Weights of a small transformer language model.
Size: 13 layers, width 384, MLP 1024 SwiGLU, vocabulary 2048, 24.6M parameters.
Each number is 500 + 40 x the weight over its row's rms, rounded and kept within 0 to 999. Layers, rows and columns count from 0. Numbers have three digits each. The size before them is the row's rms in percent of the matrix's.

# layer 4 attention query, 384x384, rms 0.0361, rows 51-159, columns 128-255
081:528448471508494529453536529523517495452507540520575553486492468548440474529564455506468594491526510447545571514507487525565488502528526470567562445450454503523486554471540483509541501424484545532524469542547563460513472444476501549447534504582486512514548457558592538556504516475491502536480473515494548491474477516519490508488515588494593537501512471413546476483463453498508555418564
094:486483527413448441477452515553455565478543531592493441469538506487552518436489447522481490394510555517476534505552482485407492413506455557457534495524540482482530606500445430471469469544509461429525499374472512507476500459463528553488542498516493465537495520529501509519524477516437490481543526539501468566457464459491511459500589531479492540449410550489515498480503507529507520570524
092:502444527521476475492501489436418487557534527579479395507427497414521531532494419593520475417461502482432444491494448473503492514496484492439583492485507457482512553535468445451526477555463520478435516502477516537536507504527520523453534449474495513476495541524560445435576546542489432496428532482530495549481556433491475527469641495536466521528517535568522525482557504473540482480540
097:511509430407468511564471526531512441488483534525433521543505413483515452544461522446499462539498434552453464504538434496460464543508444506500492532454537532512501517473516519437482530475533528452501419497540510524532484475511455535536519570498505522479470471518453453454462480447514550464557488533547523519449520530450488543546511499543488548533497554451412468486436564516501519494479
098:503526565501475517473552462508458510516463467557496520530424512467461467472501580524524547503375534476497511418528464552421393516444474507486524524493493461531539488506527475539514508536480448529512481422509488599488568476542587472519438487466482486463531546481437550480531521458477541518524500472499512481503505510463459445526454431542473467462493545511529462501486522480484469519513
082:503497487496470533487469487498526566482517458535496550545474550477536425549557532548521501452576516544576586521517507511468589456564535544494389501441485503503518495465477474542491513426549518430500566467490489482469458506541485446548557474552552514542495508521578462496495510479508495540519465527495438436552477506464500453496464516481471516457440485494483548510450524551474546475505
094:524523555498493522497496506525532491545503501494517499570487456563481537497442398479451499508505502487520511555430452519440493482464494491498505490493459526507503454489476538488535489504471459567485514472565449501530534457475431513515543532479497539488451463518398546468482496499496406562567427458459565479491464544537541476546495499450461500534552418504482534415486599510514511419530
087:509531529541458452467450478526516559457535522543465487486531532477521478515437484634512492458533463544375560557514497524484532558509487560437549446500461429550545552498532453442509475492493539473477527492522457476533499514438545488506545477501546506450425485523524528466524502497503524455518495494497527539519473421513551496531606476447509455458506453482575497583524468512566493545456
085:544498416438456529534544475564452507518490479525516523478529545507515532434464526506542445464516470480494528489559518512407502424514507466526455550485510477483489544526414477515531494542468535491493502431514533582562516454474471482456582489504539559506471550525454520508504501477486523497534530472592396497491550498478518539498560470477519518464504534542468446467495519531501547485542
093:539539518503438481469514513514480436547533494548514460507470543422547435508520467441490509461499500519484503455547479445572416510514453527497500579497572433496500474490475437501477514506483485424464574415533546559433488424439560483512529457493546472535533513454512417592484498502521547492516507532530463484478478427471548540436543520526472571455488552545561495563508539547505522443536
093:514536493496587530451569463572485467502502466564494468463487524502553457539450496500483502462515547541454498436525483452506428529515467509493515529518538463467471534499532552504410527527501483487433415515480501513444508466532551538523513551518542521551479481510483466591504401496482451475471486475582500521430547467479470500503509526549509464506467507486455529475490441429517561584404
095:472445451487506471507493498522523508501526487476503507549543595545552511500494495435543475527573474504520544509431493420544568444534593540586489535456509577524405524501506521513539436423452528489558521545461519463530523527509505463486488419488471457569474445491506465501534526542458493485430486522497484485513546561507475464504443485466537485472471514534504516578533433530430470508547
095:516497495489465533481459516521497515462439461570449443522450493425500447576486483539503556455459462564485600484507497548516420566484456422442456554511570386473479493513461511469523541521465482441511503453563535553514550448469544477443564462480465508553521538488580454492586524416477512462531498555485435502562498416510494478490482510458449528455410537501469501555546516436512500580519
074:496462499533454516605528433536528543475470510456519427532459527483518448455489465446530445482438519527482506486561491472505476455517575499485496611544480431520483534513422483493445488450537462568567578474536575492479481533446516529467534488497474531493479516423550409444503474461448517577575498551514429525537570585451435513492496500494488478482464464490487501465481465442494560537582
079:508496528521428441487512449596520503544551534436528515504439554593435538464512467513513552528590458478545468514529495473592559546495527499589461513500501504478454481549464502501510476451605493462545494530499468505464490466534552473514443527452480563534532481452510504522531605433529445557527488511530458550447471465531514497555533505491484435513411528477483511534501466545568448544477
095:534604462487515568480519518508480428504512488487580493507469473564494479538513490543485509450508505473514435452523531542492520559473488453510459468501495549451465467532514457482453515453541555450446557541517490503432494450461559482475537501530523547519519553513455517479475597531624511473551507525590587485454470534554534543604501534477457459413566556534528520510451481478567459534551
100:504558477449563542455528527411462457471533433497463576554573505424530477499473510430509502574498513516483494468494535445500465435465479495369501544509540489482552462504511412496479519543460459488453465500487565490484421509515512509442499468478520447446556592505525541500471469509472414584524480446521491505489474577456499500481459528485477513558557501558441455473483517423475537506503
099:453545535540511497429516483498446515500535518491475550527526474478493503467455505425514531395564490481521524508531465524526522502530534532566497527493513474522383433518487508489569530455449541504465496528484478493414501489490473518572512552513548494396487566524499507488502479499432566490503467478537549410509526459534473541526540552514572504453486481441518469492522477481552516502508
100:448523545497463484497465505463540513475516469576482515510549555503512562477466465522537542478462475519544561574512449519483443547508518509466508532491528477547452483453506536477540546467449518483459520484491479496441526539463453503487524524562477562406491479553589578538446495525507446474472455444529518442534528453591485479425494489499485500499513475463572553470527486476502551490529
114:497447563550531466519544504525479496557552493543500561500514520426553519534438493433506523481502512519531522510514511497455532553517473534492507531497510473495448539511551507561469522430440469525468456451504490529527537491477514557467537516536513531413491533546545564514479474497496421458519428463515537426534508506517489528439459570418550452504490519427440472411510472517466612477539
095:515467447476437538452524488603552490566533449514495524434504564542515531486518484551528552507448560520551550516481515560485468498443548531451425514460488497551474506459497435523457471554445504459409455486516499414493494466493545538434454524472530485501512511496516517525499469509516478494529517523524530516542437508442526481507481520546494526489435496536432511514493516469464499473488
078:496520492417494505578464501449537517535492571489490501537443460541536503470577553534510493470557497472444454480538523560476533504457460498475477508486480464551477431512506539469533495490536449475431555517508452504455562503513536517546457505498493522431487538546473565553502563547551518495579500495616481536438471524487465506472511500464563518455477454511487517514509521547504581517455
080:509479498535580442505477542457509541498448506460540496467458533519554509439494497480507493494476506480456574539502556534387513493509549500489509533543486544580536455518427483603553481429490459510539488487491514490499413461503575500514469476512423589425485469463527510545556441439425512433539519506477621483494462484477444509534533448477466525525496532523537452528484488463572431483536
086:499429530494504482523415544471520537469526438469437504504567477522451474523546420415560555486555466497482474476502525492516519506475428463447501550556543469525504498500504481460501495462478527478513499492454541456409494494482505573480483476484448438457519479470501512576486529451501465524503464560412523565492433515489487494504472541546464468493545531527503446484501441460518436440470
094:455496490492480435429449452456562437513489479548448518490502559459500524472498471518531505484516512494484530461401486427552562504549471544478528489521498528497473416490454499504554490521419427536454484536477407496456533550548466524495460538474557509528513525476532469505470441486572557502498512460497502473541512465538389440460491494502562484516469483486516502428518457466512500450496
095:486518502520479518475555526462497496460487544484563428444465487588460456531488488538493494507530456482494398499482510492497507474495589493509486496501541553475526518531500493493440482459499489505568461502553595526554515489540540478462524396475395570587482491472496440501575590479500483515506566580487435520460487500493598475552516472480535488498485444466533523485501525544456431561540
112:570452516474507546529593468553521472525477468497484464467490477529432524488528467557468483546521538475511556468501538539475461496453510430569544511481452522518524503429466431530465476483501498464523523445554543496527483449475570436485551424468500551513456540439420459438548563488512492486516580526527499510438494542491623517464505449517469485531599530537496449520463552533475475591458
100:521472497484469485462527381575502561468511509485572483548472501478442453546514498560509478458534592492511463501481543525574486454530505482499463484491491491540518510480452488489517503528480576496527574553485449493519481541413483455584532472464503518485490566455429490494507481449477502493607549528562494459476536520520462462571539455516514501432542474493505525471489513586562506493513
089:477517544492480456475439440515464489472509590545497439576533544511512463496531500491436496528479483515457408413464477460508493572561513482507508514565486444509558422561493631546570509486468494529465513603553404494456557502515506457538470555466558463477501473520498519510508486528510503424503478508490487457530574432500490423460529493462526507525496473500497510489512459427548465518472
089:509538509467441483494447545467519514504515457494508442485527460552485469530520519572468487506513489517430489511483449544542493528502458541535594428516502505446533458495554511469486474434557441513451448506503520525545617519492536529604426477517492485506513447555450501531454477480550498536486459415508562477554456459511531476528482528504569465510441541444460513532515475531504476513520
094:453495495552465532455533437528523489497540534476523561516484510556511528474458467435440510439556465511519479452538597554636541506471592485508418495560494535605522466463482424519472453535502615550492522529546475501438537477481522496534508529453519559445453508482555509489462534470446527544490537550493503493513513521537484580549518497444479498437486478548550462473494504473625465443477
097:505490517481508512537479461438480475388424511509548475489490472541525456509435501541533498453510557455522488506499414522485512480609508481566459514508510531487453567500548545534541522522498423477475520533489513556558557506461516448482483451501494490552535484536543555504457511531527536485494519565527438453542461352425468504444562422429459549502504527489530578480517570524509451552477
097:524484540535501477539558505570482561516472482445479528469446511461520530487488505405476426518522538508521541474525510488498529485494437474503483541471437506527486479535443471571432501502472505484551537451545487549504517420465432489525569516505427510519486479480494532462457568537432461546504497492457452485491585499511568523591537556420477446480494498497427454462419514559543562494567
090:491462516458459574514479484552518493558450467550469531486532517541491449470511512542467533415513435523559491465522505496537472440485509516473481474517508489568513498551517452478514495500444508513560552506512532483542439458422491472599474477559491513497521513523484427531526526468467521526529504557524436455518483529544572461477490499518525530437465503479510500484530485556525435513452
093:494503571497499474523473514432496540534462558503437461490572491526589515547451504490562543573472479463527439494572485474458545487527452503497428550520536584535475548521486544537484509440500427552498438478505444448422483450561429502529430524572466474478482459600524526510561451485515508463429450455491499504493464480459550531472493506435539481533523493517483496521506477445464475477515
092:458565496516542505541450480377539569494545575509523514563517503483531503510469501614504535526491443469497549490573509401517533450508504507506548392550523521571558486535566500440485464480507478463494445457442484449514508507547509511500421460539495496459559513508502503472538453470493531505506509455446543532482485509511519464529516549474504462460513601464492419522492477465537465532477
092:487490459498527544470480590446475510472491540511596497487456519543466486395464462547468535535447512434462477514443500395504431564517477495498595522499499543474556541519494544476498468399561412449493435502449502487515484553472494448524459479474441419558546500489485494480488476548502530459461499461439559488514447484472510530482469540527494452521478587465533466470528528483485515489541
094:480527455506476550505479530510532464603494556490507549536499481466464518503505454543454492494481475502446490536471562479490490428502455516485493433419577440464518401483490512470489435476544528476534474500448438487486520512513498579496468480476488547458499458452513425604504543490446479473473518514517513525455522522505489471481416535590491501472521454492512522531467522494493532584431
094:536424489527551533500489508552509591488452452495450599509439582448519520528493478457489465420412475469544504510504497536447529420491520476470523502468518482527495504476511445519448515500503539607550468442482466490505466428483526491549498485498465532474473453524525546484470467456430505490561472512462467542474518492486493430457541531538538496520462557541478475493516528473536470508510
097:502509510505504500536496480446497505518534503507497540495498555459490492547452519562454482535485471584472551511449546458438430508516533539463469475522470538492554518537525436462496524504478567569479530494431553552474499462475468523553508490464475455505490527475567499399584483500535508519529494491483481532490469544507473502527449528415530489447425501491516542560492440530539564476464
097:474424497490492515572540595505547475484484466524516502485475514568527445484448485499526565493491533489553509522501479465431430485475468433536469574544532499515493555547565475547491498400520443459476457515522575568491480487567563510499463468524517517504473512560508505593502531542556512428468529501488468511529449485448585480467449418478461550521481518515475445545522509512451527546506
090:446477526472470474451431524518568448460484437488507479449519446529519520445477516510549467420534523487458565533539434546609486511519513541463542562583476507561521568455556549446466546510496494523498521496454483513545520515519428447528478521486510455499433521533483563487453481474516513526514489566488520536527491485462437531556538465515516476520471556507555464453513516547551477418542
094:455533453427528536499564492497540493548511464484590488475461548540479504458488447495516505532531490507516477466502439402509437517496513517484548534554548521573507485487418511450491505461488452468487420498483528474467485503523540431477447504525465545547558542441555483453563553496543522554435476490465523458525411531575491526567481563453431474511506544437525485512497466492492488554519
100:535387483543559516533571483504513456534529534479515483454475452485437535517478392526451521520565530565500466502462493437528482538523547524575511495495508473507470588464505493480490493575537425524553544457464486515554572460498472546564485488515486539540515478531435469531546572525506493475475488589528527440413521470558540536510413552452462475450544453440463554545508501507460510508559
099:484467494548549537516523444487561478549530522505520489474463544527483505478464462496567415529540495519523506507554499465572529472550548509541454490527478533560522423489508527573534477444462537534534512535512495436449507482574475444612506549497570501520472531455427495463498556465470527517477453523488520481443492565491552564503565554471517464480451457486501468484384484534515466504550
097:471472502544444538533520464504521522497510460488494492480447544429511523494562486542483471502495497472464440526448475490397514513479472549456473537522533484493524503495504530422490479528524500538493501493463561475560545507518494495440500502522504473524495506472569520560503482522562425476504525505461474592508458478514457407559471506557465533507501538477525483540567487431482518492507
090:437500428546568451471547511483523475532498575443565455526485506478491438522482453514390531495467467541434500483495482493461486541538421540518536462444465573476493519497549539453543477432530544550465465533475532431488468598539531542556425435534509508521501516527476464574513447436517496442475506464487540478445491510560492540513508528521511447535546436474483478479527455476491437452446
095:530485496494513419431436503440489613430510508431486444524501430486538510494478533477551537526472566416491511515535399503516510518497497455515499554496539437513467527521437566470495500520506496503497497504473489499501515535459455526522489559556516503480538486526491579495501467560458469474471520458508491484456491493433501477565580469538416483477510511520515497512577558442506522468506
099:511568470502567512414466472546528454549463438479523510529511497548449483506465560474528562495565524499475486485530435470599518489487531504595515602516548483559531532459531557473546512490499520407433486561525422445515474525529503402550523532488554553508446478494522507566422479504489631524479505516521535465493528485497470509474525463544503516490522527521495488503549505469593481452471
097:516438460515495439577507555532486443561527571524429517503507538439578510525512509503389467537544493520470524508536552463548554505510470514466565481480463520520483543566505451470504483493492507453533516427509496446524500508449468493434512509493539495513524530473456430513531527473508433511527484564472468569438485542449578423528434524512496484547413486415450429524519438570460555424530
091:513465465465516492541514439518520560527505455551485580497516550438520546506538578562530504547487514492474620495527537595449527505417508498553530526468442474433457478547552483480493446506447484512488476422511544488534498518530544471453495509463516461479487538533517463491541542476514478533493487465517473513552516519560532489432519473454521554519455543488527471542524473508475573507476
098:422509514495407449439434498484487522521521456481466490444545450565568537444531548528493533578499431473465499524516531497517497520516575524480486477524428572570472521487567489466491516488485523487507489482487468503512479496497484486541519480532541483520408519468512443445535473525523497488489487499478545557477474503497541486539535508473542486539452552534506391538533504473507507437494
092:445544590504538511506491558427480550558436533462508555560543436530479558458500450472416522468535394556535434513498566452540462466528533528507522501508593542523462520452523514420527429474569591517472484491466504496536486538494538526546416445500464490458515499455514440487514511463434461482453469492545497513451504527566491505504496535578456474497482504540563475484495527486485478469493
087:526457475486509588530517516563485522553466544523458559524483510526464552491503530433496574456503509489554555521523483525506462531445488452520455604557557376438512555496514472480543504539491541432477535447491523528593543460503493535471531448466478523506470569524493491605504490485477546491581507537496422478525554505476411453516454493574463560466432516574430545479520550506505533506532
092:521494499532514540425543467532388446496510465541525556460510537501501439531551525457479517490492533521546502462544522454482493505521414513491567506439472464467520469524544518456519517539481423482481517557490542463592457452491499497425457480519593502489498478487541511539448462488487447479493467435489470481556487500550493452482471458618537519503544510468400548501480523524476575483448
093:530455534496469563501491485488464500548437519551431538555514527516470524494535580550521516556532560449478525519468558534488486435463529460548559543502491434529543505504529470543489465586472442557513499548556492494467529497458510495489552497513510475513535507461416448443484503429435501509598513556573470486430548575469547526490453527482521548549480500550483483547484466485545557536476
099:502556499611567479532472519526492527420496472434494511506515510480484518525459489417487452507452470516561554458495594449441510483541532505516534497515479468505530488518459458589463507507530533607469409510480471496556459531444530482551467540508470459455502438489517526494464542459415445558449459468502552530503526517408518554538548557520476454556527439535536442510530482517460531445527
096:455432527515457540527501513514530530556570431497430500406493500494446604526531484487496525529483508458481534479504559564487480545523484502436532475527460510523475515516455423443460494521452554505481461462530524468545470521517533440442490451523438501538529525516525481548524584464522463564507516497422444514524500518553439467541491501544470558444460557487548495506529455561578519440459
095:500513545417448519496511485592535517543492488535542580438486532530472475429501458477610446486520493491438567439412450505548481476518504514515396515547522472514449510576422541537507510530504414469450533513542475532498512517477448489482543445497508479485465475434443508476503459489531505445560485524429470437547430483445476506530540490467513523499462514489481494564472520547509486514537
094:446479458448468489413521424567543499534490406521541452491512463594516476480450492507574514460547467477472492516509459568541443540479584514517474486518465540557495432422524476443500526496492506409517517564490469476471529484581524446553505496423504533514475518446521519470549446559541509553510472528495575462471470553534470634527549497466512465464499537501504515483488484456564422508500
087:496498494496533501513489562462537504509418486464477457493537447475500496573441474547519505505506522523501481558425448482468562501462462504484495469468568550471468532500440512554545443485524494570520475404504468480565502531558536558505424495563403494516494382501560554518551505510571423447449516549519445539430423473496520497486476514496487497531557410515485514589561478495462509507539
099:565474486516492536513616539520500460579514474490484602544476463475469487490459469480482499460512387505516526494518551532452504531483491545505503449475566524435484422445558466492522454506515413487474480452522582556480497496513536505454505438504449534529537510528488463557541434486456488528516551481484518499544475491609466517450437517502529473530571492406414538459521491581480467556505
099:494446443477555497462522465488457508459495443517596454442449532501434508505505511534534510528488536547552494509486438497542457512493520512518533482502557489470466506484515555488556494497488464434505462492525501487534500562555500468505494516497495484573520512481486471514503509559607501483427488475502527476507485497547470523455531489499497512535531534525610569477512477435478476458483
094:554540521468496490527539473499520564519483444505433482476479509492493510525457502504547532459512519480511545450501414527479516551486460472575495537502523590483484490502489446487399511488445523483604512423610495507488551476451494505464602525549424553457456480502471484498530463519500518410521527494541409491524480486501507581458418504532497537477521506523505487486605523495474501520460
090:504533538453474529514454547465533537507405506545476435511554570481535503500495510554546465508490542508518493492463415497455481463490453449494544535439594486385491527512453466502459507517492390499480488448465482443479432548510456575509432492516398498540483425577519465528423481580487551444459516461501487519526515467488523486510443496487471500550491476491490515590468554491416532566565
098:545414478524515572504593524510557491539522505512492549528458526534464519508539445462486524524453510489509505518502543457476465448452466440532525582492484455516460486536453507477483520542471549526449484522474424555560519485540539463505467567444548550550455606488474535502494497528521495466452502412509464471523514518487513498429535464504474493494512506536523475382532513466507538498484
094:507473463540553533554435436486464557499594456485449567446472578457523549518541538463482482475522548532454574525488598487450496471466442521513613462457506481483534458486541425461506486533493557478485546458511497422465458501487503415552527443451525471499513601459455457475551463404517489544564494482474465543514503550530462480490443562477544506424441490482517467493435452482561556449500
090:474531538554468501515517525496440546456508506502472530470433521394516534552452482470411474488526560497559587466412545517401488483477499529501502503423529512469511543503488497520463551533518459457470570513489467516531490512412522549465506508521486465493562445531583541487532524542537468557414487496478478499437458482445523486478481417463486563544548460559495572494492476555544552423525
092:503477443536438508482431472469498518495563535522425436509528520513519558527487484493541500475553452542508501541504526539499525431469505484524473517490526468490501452491429465538523511549494584568423551589561486511439451521419482472539538553425517497472473505492568501394493549534481453556427505593537546518535533506490540540561519472401434537498514458513529514531467487468519566521469
099:493428499459458518528621598501472497502514484513543480483450484498541472475528456532489465505543562487530482488465537544474501460508505489426471507499501552483519577464497511545474438574521434521478531457535568485488493574531583517486512422533468463555521453469428449529549567522553394428458501587521503450406414533493554472485447498576542515495501430508419535559476507612466549513435
100:532567499512481465485572512554510497532519527457503536508496457502516450538465513477492463442530496477488496513455505429493464503442513490535448500519517505567521489511500490501485557476511542511503547558595530536439533467533500435525544494511491528445442545438438514494503470517494534487533505528489509450481477538517542552518547541512505471491536490519524446450458468543550455527540
092:512447429532542486543485531514471516586524485544489585527433530445529497442557562584508507490460531508464532532482546415522470435434468517486533484415468579447551491503585522506411502487521459517489473545553494481513561541511514543473549452512476502534517544504363428527490481480529486471504528518469514479469549476438579464482488474484511485482499552454461468504514476516487587499486
093:490538461473528565469479482474502575453479582474519463548480497572529547452519501486462510531455489481488432525536613459556433475504567484491528565534520442510514529492491527442583481519503581484545430481483443441486501475588467493486496521491475476479519508525568480548530548472408534464552478431485462545472461518453396540495468523511488459487448512563493459496502517401482481465555
094:505526577469534527508536440464445440456423486444502515467516491556493535453477497429512536525515547520536476506440481516525504511495539512472489508487474485545420526398474499472512460575536421489530455557533490444471534474561500489505446534519497468477499483515587438480512548563506536518430451447526530496507537491503501539464498508499533517532486525524501563496503516515473493420456
089:485554504477515523514459531571476455457377557461493456577506457523488496522530554530461494457457528508485437572523436541597545543549448541509528473463432554545491426478513501486500512417529533562580544485520467414481482504508496500571470512505461548489483428540483551538519505563512546489500505492533524528475563425514469543516477517495463457503577485507461514504495538517451475478506
087:483476507488444503538574609429604476498463536503482525500436472505492444415484484492484521477452484488497500528477517484548560513543503543495511550510520578524508552532532464573468493436527434540546445501500557512480530457494527529551499505538462512515484437520457511543447505529529430418421448472448557548493433416470604573511535564534510485578525493513457476408484491492494474494522
095:463483520467600508442389477473470515458502554512498411520502548488489520488492554533563445563524491467494473460502512506490564468605513478523455468531577507551489529578469608567558530533518509532439518539578433474467492570538492472573448496510479504550504442451465490468520466461496460473500512452563453470488476505507527499490544490454470538537526529561519498568526513447482480509489
101:520444543525502510491503483464500529530478443539594525528507485558495436476534526554519503440535458507489544542452494491519508491464488554508480530441484505467523528485477447495555458499546500538438476554545456504534546504517492548485470542432483464548464514554493515515499422503543520488482542518535605464500449519493520519513422544490503479536523476507551597486510464507433533536439
108:486573562529515551431432491547478471498584471420531548477551513539531537564517493464513520527451485426508470452496532464523504472540568509487516528540528441560519452527513485519552530464460517482487526443501505499495483500514449527512560425501454535446572433475535467455520548547529466502521451502465515598507458505543420551505525509498488472489488502521475426511454539449534453431582
111:508596525534517530443455507513456449509549500457471596489567533588486551569545496429511503532455474481543427454524495441506504460505480536476517580538549461511517439582441488441547517407476452514455460503459484500405473471531479547436482533524476530521539454520512512502530574510422475514548504521466531519513447520505460508517474521499452471470483494499496480498482523461534472418511
108:509550547515540553460512528483442529518523455495541569554516537549484504561465406449498518498493513477533408537526503434429481516543433555499523480583530477541514436592507575436530529431434487518507511485501444498439488480534474528478503581594459479440486484522528491502491514528495443500523460521429590511531507457490435466477421556530540467475412487508398456525482505513498524506520
099:547451521476489487447550501536454463474491522504527505499483412520495570468488514595521531459513557461505518538552548600493553482473594482543504528498530522548460500421494420492492475483606553494466504467465479481490432481570532401508469477456512486511475538512445422480557495510480516475468555522569536442487457479531537530531502465544459522502549547553636536474506510514448468564489
120:457507562517511544501482602485484530524451483494453603492573537506519585442458410450521576455395473522535494512483490503492508502546466543451498477576538466551515473587551566502528524427375506517489449511471519491485522454469502530544513556557474497391505476499543520532479500463497481475478423482460566598556445430556464549452501593450482500476425524508451449449518494457547556455569
090:494476545545472536567478498486510488505491512490497505577481501495550470512524513468480429575432527550511498503429533473496516489529485583486522414513518494467532523472434585530502494591454518569488513510489478536455531515464513505533540608491426444489471516509499507600535539514489473540496499542401510531547521522528544475517497540482525504541439435513523455496519519502443562490501
086:488493592523543512504477454477497530439480424522481467552495491465460494434550474479501483560600514495544527497529558456526387541494491468527488505584465486507432469508510557489521485497559515490532535479426484566446518484463552442541449539458484459474557560492485519530443546554497531460547478455388535563501532482507409530572509518533434594464434499544461570496586455501571508442488
105:491585445467513453521526501434520569538432580526451472482489478474479489524512546510538455502529458550552570491502533512501419510482532507532501470544505539504529455514504523550524439500459486505501489444506458495439534511470466518466495519530491453553493484515444497488467501445454490491471532519541549471596473515443512471564510542390474511525512524407561470417507476497503537480473
089:515454592511481486592497403512472511457499412473504490426414467501519498434446533503489571462478578521533521453488481490451562535500445477479491488510470487488557518438489490558483492508489538471453494490557514502590540543493455536490448450452508492507502501570534518489428420469476455500530534434495505543443528500490495503529486472639523495511495489581507534491555494545416505452486
090:474450540494464512599503420578529517507515463484523448457513438433555571503523534499488490464483595462521535448493511552529539547460514472453409509484499492534473540491483467550506449487494499518464504499536509486583568545442603474475476440454447514492544496520450476553472448499518523489471525481521501563538521561467466462461491399550453548494550515558504539510521501520435526534564
099:511545517541544569532524546587428540527501464474492512505572496523472658523497525491504562454446502449544483491495533503437487453485519509435459508550553405545511501548448461463534521493457517548488451527517490476449463487509530473452564544475489563428480467517436433471500500411433483477543538520525545522556494476522471555526488535570451477515522431522500501429464501514571464465541
112:453439415444489431491458441460553458496506553577466396437390456540506412498500562550453396511540527471433510458521481502569496502469521492550524500433440554458489528437471529526429448555525504470528527526525542502518450521522489472498492497455536556608510530463483494454530504533515526531538504523532422461388550555432567495494534471440475515498517506450545518561517505562463465559463
105:567484519478459563483538480553505485505449433487537495536543431475452501510529549574500459517487541435455608504431541563446496466394573453537506532509482473553537552442441408511524455496557518491476511407525495484491558528475512437470529496470489487487475506491450470518528512507491533477543590525530463477499511536533494516503529458587471500521549502529578509529483545473530494525494
101:569541509422488472553557426531477516479446465525525452484478513467433477508557563515509526542575527471431573470462507521481469453420553446535497574451507513480477517452497433503539446492551557485516558437524448522524505525466516454500497423477507512532443510454449456433512522507471484510512573523546432488451534464476523446516516407567511527501591512501502549566528514484475514561483
095:457539452506528508485400502527517517459415547538496554528505423542546503508444513484491508536539508505491462497500511596547582551547523497557545495517445489471492466531477510447416494472482486499481571480523531455555543506500456466536496552485465470515481491541504444433524463428482547494548506526476481516438525564530495561473519543482490517493485526503497517605519427466490487480503
092:533501571533495493485519466487489479437501472525490468477525461486485543475458506484423535460486449475555521503529525470533477529509538534545471522465516510540497492435554516528586466435529507477475447457502512476512472472535531562418491480536503554499517493501498558564583517495545508492493509450467445487494624489467424540494542536547454447490486483608467520436531487433512495533587
092:487579559447442495480524484477469523524479468443542478569538480528476478458503479441510532583478498430536447436446539528519483468503466421535502579462487414488404529484502463508507494503437421489500487471525452440491542537455551498451475517497514458475449474548528515468467512485412506458482493393494504516475541465465478463462546499465509546495513493555484598474524469510505467544435
092:488490496485465500528466484582550595480482488481521560530443491538530523510453421533491468527486508456478471529521532515496524563507488481473502481472438489530501533515478505453461463513553510469562534513552580477497530536532476518512480515498416498416428469482510438517543460545462451554520471582464500536518557527483417505526491471455474475543413505526497514552500484473489455465496
094:522501501514455537527533489525521515525572564464517406508467515448468475489497472525496461512515484474535412549512510433430491514465490509554521553456499503391555467499530512533380457442514443583481501491522487510514536477520557548455435468503543459551573530528465464501487449502472472493431473455483505473527455463510561474484455538439481586584436497513493544513489487474429538567508
085:487456466466464466489529454477520509477506469489514515487542453511523456531488523516499503481515437502522455502515481528466481511474543509576396571432489557513425490481594477557559536484480486494509435529522453453488426537520485518472421427515485466582479429519418523511520462484498509533505445410489548458535542463484556485477490477532503527520552482427450519487497491557438567587458
085:523454487468517577504514432489519463520522456507495489505499512547514488548530528549512431468477518542506524461454535555431546452498452516408475438545478560469501460462501571500426439544470438486564525541477481557484543505488492518485494492495470377462543498489487480495505516494502442546496499521494472485516546527544514475580349514432410578529438548506511490508500513640488469512465
095:485483518477489469522501465476573511522521501557518481471488511448451448437494524491524564556504524516491504490569560471516440480540527516511476515588514431512494506533487504558473544461449514478517412519480480390537470454528516416463506484459539512529510555415491425521489511466518536554535496492566493543491485506510439395538495469488457547487491518486397534477499482484498504530560
099:550484480535522543551445559477483530566551538517449519527501519493538516540515586504442417437458560532495538573446502474514546566499480542425466461425496460489514541482444516461508512526532474466483488497526473507487552501471530562433549549487447516541532465554548482541555520495525474566494503547526438499513539508491560516506464495485455468518502431545493584481493546518424512526558
089:518450539467541513513540473466482505476531490508477520492542506454528464519462541549486529476475498496577507547481522483560546464474563462511420631492575511587428505464446540478615488540559549509508498558535541558487456534483477493439510493475502468476424480504515503504476516489514520469519490507574436535558488496506473532566540448505478498483532535546493561462422465518532514491487
089:530543532492487501505549490554453472506585449514439496518531498437510508573484534510480503504526510488493537542502422550439450408447537519461485517457475519526469525533562552543555498546586443569482492518532499560537462500515482520477485432512544599526511460519500530513492507534548515606509510521451479493552539478561484560507507454512465466467593562452533484468485536495506513507513
091:539481540515524500481573555505429463469524513500569525573595486502480550479512540556507476499529507520472616473552423574397470547476538516538544475467521513502535467530533538492456474446552511495472539433483475562540566549492489556474456531472453468440504482483513508464481521521477491527442538480514500455460511487524485553520502581542518531444518618476564478510447468423511582428504
093:457488501484546497472467474561545557444476432420532564509503542542515549456500437498521444529488449441475551601522485497491516482480551507525458501526478470472416482443527468564559466467540488512463483503521540468507440539487495532534515473523478554461486480471504473542503458478550559569502522492450570516458499497467491505386560514499480514467553413489445590516478446565487499484476
090:485468540485462528523555504486479466519436384527512535434532472469526507458492562513524554422491557512531511500445510554539488593500526506524437504483492492605485501480495491550521519516466522518521520523520521519507538465442544382500500474481469493504462530470485499552515428508511481533449505434461521546571476549556542505567501498535514516533493469519537510446485482453559495487534
093:533428467490487473467537513527463509545554410451532501546461566553506533515480491503518533500482449470460513498465547527412510512525539517506512405494488568506557456417487447499483503474527530534535567449437542506506427501528518540525521543554452567407476497477516499507476458503507472557492560463424550519472483513481481510533544541484514570449500442487511537489427459452532546510489
090:478510558463511450489528492554435474491530437498565507564485506483529547547500542502533529500494460523516548481468527521521577449453593515491511524454509435584498495419450470427598508559532563480496551482489495504491537550508510476524545535416489528420449449495510490487569486536514485529500517484507472465502462581550536512575495445488543484543554443460555525488397492539528511415478
087:545539500495519500466568522479481482532457482571531470526506445476540494517419524484464479544461543531532468523438479456467506523462554472524451553477522521461502507516493514577496524483477421466535442494539479525562525472521491560462503486494518523540530492489479529467535497495490456485491533471490476521522508488480536502457450484486529524517578526466468522469532529526431509528526